python train.py --vocab_size=8192 --norm_place="pre" --norm_eps=1e-05 --positions="rope" --bias="none" --init="uniform" --init_std_o=0.0 --lr=0.00169 --batch_tokens=16384
Each number is 500 + 25 x the weight over the matrix's rms, rounded and kept within 0 to 999. Layers, rows and columns count from 0. Numbers have three digits each.

# down: layer 2 MLP down (transposed), 448x128, rms 0.0967, rows 150-205, columns 64-95
# gate: layer 2 MLP gate, 448x128, rms 0.11, rows 151-206, columns 64-95
# up: layer 2 MLP up, 448x128, rms 0.106, rows 151-206, columns 64-95
down150:501464487460477520476506474483479466536536511488485476495508470451477547485535505504487517521508
gate151:485478515525454488491509466478483517476468496461536491491481486455487528524484482452499516478524
up151:514558500477573487462525520501483509484527541521450538482505497487523483462489487521516477519520
down151:512521477507480507520513562501498520531470543516509499504508528486504494516519502501506477557518
gate152:479507505481542427497503488520475480497468444502539495506488515536487515487475475505502520517497
up152:488523511474537515526510484526525504534490533494529491500490481471523447518494469471558513497478
down152:519476494510491493476477527492509507478516538525550477517500492417496456487486522516493483448537
gate153:503425506465509478476505505529494514481528506474502476531518474477505508474527520490500520537466
up153:453507522481517525534465532504491487517518535500503469547546451510457498484515523513503504508491
down153:508500482524498531503443440520452531490505482462527492466476493494504528512500476530516491468539
gate154:462533493471494557495515535532485501560512450531483462484474522504490523505472520487501464521480
up154:514518471518545488542550530512495525526484566491486531497464515505483487457503472483495553550523
down154:539456529514491468518460520512486500474491507518519528502525479539467487484495411473536513492543
gate155:509478493525515483479484524513515493454484509509501487512511482538492488489525521517498497514469
up155:530509482489513433496574495509503491501504530511529507463540475512501477469486497503530505477515
down155:541504499466481501512539524503517521515524461492547514507501492497491511528434499500521494480472
gate156:481498506471463492475533550494475506493519525497528500537501449525464485468511491513497524485474
up156:486521470497501497530482495490577507507501512493495507523494527466528525473473527474489456518517
down156:472509501511511535509475505500502505504510491524461484478484511433490495528540499455501525474491
gate157:490468525469541458521438507521529523459476470499474512513464450535490472510532469516478489524537
up157:460476500483500471474537511484471537464526457501556500532471492494528463565534519498491507528484
down157:494488461470524489515436495503500469471516489471487527475497500535486450538520468518484494530479
gate158:535497506512502500521499487483539514466525506477472462472523502532494516531466483466502500555494
up158:479463560513492492494454539530507495508511475517504501484492517510507540517554497504513468530453
down158:513511495546480536490501547528523528530508513472473465506495489537497510507413470467522491542476
gate159:499503515502504518523481504469494488486506522504511498480472532487501492585500489472515515504543
up159:494464500486519491485520496544505509486449510532485503505507501500491508484506536471496489521514
down159:471478459505535518477474540512538474507513524501511489479531514505508487552485494478454503503496
gate160:548548455450499523502506532499452542511515565487519472510465531514488478516513460480539538534571
up160:442420533489521405493470504504527475511434482501499565496527469412501495487492519485446521438449
down160:480491519548494530512504541532450504509504508507476534507512479498521500490505524516497486511517
gate161:497528509512499506486524503464498491500518493439493527514422525477476466483557481510510473528478
up161:517497494514483507509524532475507503513532487551524476478518477520510504523541474497523536469487
down161:495464525490491536513489483510525536518468499533519460513487500545483492518477513460494533502526
gate162:480491510544536497523535529463525492497454546492529556497486543477513498490507468504517506542498
up162:535540497453487498497491491495474484518536481530507437498486455504489501507503491521474519488516
down162:468497527519487495553513515542477544510509504534485501506490489475520489483456507481461554482492
gate163:533464527498498480508461477495445443480492489502456490506513506500502488543499502504484535488502
up163:486520487548462482491516466543505487524518492505542487504495524524460533517460520520453519494530
down163:501510443508526510482489489510528484496516464472481510427512539517521518517483516519452481500492
gate164:484470505496506457505509512527471531514495511535500482498549499515534512492513482486513456498520
up164:497518521498496484568507446499476506509492487505502500479481493486502496488503518516521448516520
down164:525494459506518563486497471485493486500500497477495506513478501512482469506531524513513541505465
gate165:469472508496497486508514501514519511513466551507518546498461514494492502560502469465485486516476
up165:481512486498519517470526486480491496444486486514513506474535485492485508461489497469486531527482
down165:501489509478511511472509510475492459498544520484477497473570461480483475474530486489415570486518
gate166:475489506512482504503535495506500501483471528500510520497485486485498506518514464504479521515473
up166:520500489527476497475454523513526469500491520512469491511477515509481496495462492510496501504548
down166:492515516516505497489498485499517512533480525513484485443518518525517485523533512502499483454532
gate167:544499530522485490535482479499473516494503521498479474514470514511457523535489490516557484523538
up167:544499510522486513547508460542481488538523472494502464503466493532484510526496501537469511495494
down167:486472483532541472549491459510510488462502483466492496525474492534497519545458487478483532524457
gate168:506489475535481466468507488513468482507508473532511498518498509511483526515533511483554454475476
up168:495515476494556521548521481520487499540492501499485505502556488521554513483499544487523562496583
down168:517533478523517534512480494504493499488516505466522485494527500491534513496480463515462542514518
gate169:502474501531494494530471462504529518453543544509489502510458498494510488482514494495533484498526
up169:467495502535505451498501538452527485489491535539528506459435507510501493552543469475509489507457
down169:530543520518526499516490477515477510455494492479511481494500511534527489486511522522474503554470
gate170:499534490520542464506477558522555435529503498461510459478512492511519519484537446519478543535456
up170:456493498456531498541527474553468500534494505512455443500513488491476516421503511469501503481477
down170:489496498476507489496494553444522466496514511529535499523506494528487496456554542503464465460496
gate171:521528533530532528536506531511525469513463471526475496496505498529553495530487516504497505475534
up171:478462454459462455519515472461509528444514527483464545504493483498499492527466511482499489547507
down171:480498516466497520479499486515493510488461500532517492531488490477467498505542495494529497505459
gate172:475505507567520518481482504536480494485494463490526512474530481539475534473494446499490497498490
up172:494516473482496491483487545509495516496545486470507436502522443468491459533465475523507491465519
down172:523474520468535515548494531537532500448500476495517491539482492458542496518489486524510531484525
gate173:454504488475489505513507526528537538444492484509503497496479501468508508507488485494493500511461
up173:527494497493513503500503524501511471497482483488492482473485487509521467521499489467483499499495
down173:505503516540501516490494495503458447499470487492480491498496528532489491525487495505507502509508
gate174:493495491517532515518507493519533494489461512504472492517492506489515506523498486507549518520479
up174:529488508516501530514469502506545486491442501489494514497477528513480512519514476511495510511514
down174:500492492492496494508504474526499480467530492485492536480504509524495512522473528517469503527496
gate175:488505478510529518525532509470531494507518523531517509519488475495488503492514493508483498533492
up175:525534509524535495510537506509463500536489534537473471512525477513503503467476463493488558532480
down175:491504480503513500464451475509501489492509484484519484510510472491464514488533503490513454447498
gate176:554525510485478521461502527487508501492522499521482479530547453475510548508455502481491482480486
up176:516519456505493485450489517439505508502489522476479496511495447526458515465505527462515481469482
down176:504554495479521521511520510509488512507472515528519506573507461515462513508494484468518481514498
gate177:497495497503512518472468504486500513511486502487525497484507517485518527465524506536502474545461
up177:461503464508531499496499492505515499483504482500512524498498494457503526514534500522525477498488
down177:492503509500499477476501529467519507478497478509514496518495503464493474524489533483512505456512
gate178:497463537477547502487543497526461517452437513513450515507470510527483463504493481502513548479493
up178:497500471481534513484505486523443480475475521514462496507513505532508462539508425525497545452491
down178:519469502495497500477543517520465477460489457505519521570456491497480492527477484484507508456508
gate179:455501529483542502498527548499501481505481499522546472505486502501513522497505475549485474499449
up179:483512501526512514489517519504461454515484502546524484511549469489514503515506470491490526501462
down179:476499500470515513511469496484481520492515509522550477462542489439520530476508514499499448497529
gate180:470516502504454523468478510516498509494525464477525518484483470509530529546523480523495513524496
up180:509498517494513493521480523545514513506497506512484496479524537505486496481532560483506492501521
down180:477505496508479541491516524525491528537486537488496481477478512456530497476546460496494548480501
gate181:496513501498527504492534517514519500470473531508491526507500471474542498493513525442487531511529
up181:489508491447484508466533497502522538484484496563528491499492469509534483517525488528500521469515
down181:434537496495482486479513536459466492546529532503497475450512461564491481465528521487464486468442
gate182:514532541479486474549535508544501514511477529520537492501533491485511520517499502522500469549523
up182:485525499521490504520536515528514510521529491525521508513498506510522507446506516489482533476519
down182:493514499520526499493523525492497507526499524468482461458502537522519491470504502485507490490512
gate183:472511509512541535502538477460504487511487487515531500514468536471477488512505532489504514461516
up183:510506466505514494516498474464474476523499503474496484550521492461511514453499479480525528476507
down183:484443520540481506519484472519485511472553506501469506479499533508490521533479496494436480511521
gate184:543482489526489489463513512504488514525508466501522468486478512480480511514475541523550491479486
up184:490543479504517486516518523465484548485520567544507501498496493547495489454501496519508482485506
down184:498471533529497492534535511491518493482464547481494502461511542485493468514503458483510482474537
gate185:448518526491490517511544536493501505496545500507557494512442506510502520451548485471484484478431
up185:507479505493518514519458486516448479518480522526510510510487509504535503524526540507528447483477
down185:525505487515520522538518468489479530487571500496484521487496502485521522499464505522522495527502
gate186:542482495497515450529506484505489501521507476468471484462503453521490493506512446498512482502482
up186:475486491497481524488493500537490522474486486522510506499516525506513516472480548494510525512522
down186:477517472504511480482520550511537513469476500509468521432478481482490497468495462464508488514500
gate187:504471513510499532524480542510484489506468478498488500491441502489516494538489506499496517485500
up187:506480520525519501481488487517474446464536496495497506492476522550485470492496485500515504494488
down187:502487482473507495505489547513500493524495503511507480539490510473506505540510500495485500501481
gate188:507502466488540491483497522499531502468478470494497512521509509508492468524483498497508529464477
up188:497490495472511485467480505550547478526477480503493515506497463546440473499503502530502454462512
down188:507459462484507495492504502513513485481470435501514491514473483519478460498481489526545467471532
gate189:516515467467552510523477494504478505478520522513543472515497485521518479519523546549529496485553
up189:440492527495471483505544470518548514472480471445465566509501506464498529485491499479462529544450
down189:484492518520498495528512481540470485509522508517524482493485499493497538518454551518517512494516
gate190:481515491496539503513489504480492545462457547454542494502488517475514487505454463517482516528455
up190:523485540494488486539474477506488497469470506467543484467496506512485513484517516500490445497495
down190:503493488480513516460473488489523488549519447496471523498527479534511481518475504472490496466532
gate191:497497507484516488474482516526500516550513498508461530514520498501525493493497501486476531498492
up191:468532496516478500528540469498479475511505507491528503502538509500517492509472492497490504537483
down191:509491467550466496507537461527538453519486513488518551455505529492529460510477497463455506531516
gate192:539491496518529494489488531508522504509525458504511483506524491514515469486478506533481511478529
up192:492514493491451499498464511492458490508507519529453516480499525527473532479534506503520529541509
down192:501489490496513501512512489500516516502507470533517498532523501508506497481512548503496526501516
gate193:466527527459500474472515488500462512470517537528447503496480492539483519507471473557497494507466
up193:500493536500466445480485511504485473487479454448498469475488478473506489507522512465441482483522
down193:531494462521523523530530499517508498522477486423542488507521513456521514493490523446528499512495
gate194:494519525502493534495519462499438497508507534485535479513534523545502493468476495471499495499513
up194:479508491484516513518526471490477476517525520512536524506534525511488527503518501478513521460541
down194:488517462540518510537490465475516501490461475516501479467505538509486470538500470519486542477507
gate195:474465490449521477553521542485525502437557546477547546500464451533483423528514511501510536485522
up195:510562514570465503483490469516462496575482520521495473513575556461492541467472507497498458542470
down195:474490502476523506490511508486537512507521524510488498527492477424495490508497470485502527501485
gate196:459495495520492501484509491488521512491493486512474525508498549540485521472554470457486538535470
up196:499509568546489532491504457489505466510503504509530499532503458501510528481505502463534470519487
down196:510521508534450559488473467492488481457493527464481505498489425560474516465485490490547482528490
gate197:492547467522481498532526501469507512480464518523494549498492470525509538503445516485501479496509
up197:507513497495506447485486552509541476549509458516506528460503509482523524477515487465518467506497
down197:508462477511477514536507474509517494489481511476512449536494508521495510522472498509486496538488
gate198:502514484497486467492513476487473512524488518480465521462471526445488486516489512498502501508495
up198:495502514456445478500515490511519493496517487514521537469492464511473518520520497513489501494493
down198:482502522477506473494453502447483511516510510528521516499476484503462476467505506499511473471496
gate199:497516518502564536518512504493503482425499513524492518506501495537507506475528480490531500578495
up199:511536500539498477539500474480503518536496500407485494484448461455552498481489544477446507437519
down199:522504566491499468522485477429491522454476486490496469555457537464513474466508487530488510490462
gate200:480570502489569521495529515510469504496464514505534559479453493477526508490508494487531517500491
up200:499501487528554545527498489515525522499516505435542519494472550512442506480508490506451581496511
down200:473539512543546564532481498539507518542535511438498504516502503524454500471497465475482508551467
gate201:507502547486480481456479478550452484502501544471495481481532471476477562468527508483474471484482
up201:512515442486460520481493461473444499498506449509515497517500473468472464482496507497512508493505
down201:469504515451553481487458485494516467485487521534532533489536478485512532505500531484451495492484
gate202:531470508482484482481485498523530476557506526544486452567506523513509485509542441497459491434455
up202:480476497506454515516470524430478550476487485482478549478497488496508513490428525510532552561523
down202:447539529484488481489500513477521489516473546500495523533477526529497489520437489523507543501475
gate203:470503523514530535514525481535483475466509466490517520493492496514505467504484530510471519512427
up203:490480494518515503483486477502548547513535489498513490497481491510522483484531472508500497550498
down203:446506546498471476487512481501502485495523490524503498529509507456520505480508464515476529496506
gate204:496496522476511498505504479501479488521464503523479538477470515529524505490505477510525484554480
up204:478550496476487495502508487477489507489492529501487569493490549520514529468513446465540507531504
down204:518513470472465488492466487497513504495519503552520510525526474524472523459548501529532475499501
gate205:509485528495447506483491459550487515529432509544532498528492545486469524499505502493462474532477
up205:495485496535509504457458478496474497481474480484446485489507524505537495487479511530435516490515
down205:471468535469490518452523477583527506501481516463504487487481570508505490519481516504486527541499
gate206:510501499521501482522537432513546532487480509491486508517485488521517527474500518467550502533438
up206:504500519507492507508479523521504463460484469550511475504505525514518507535479476484489517523516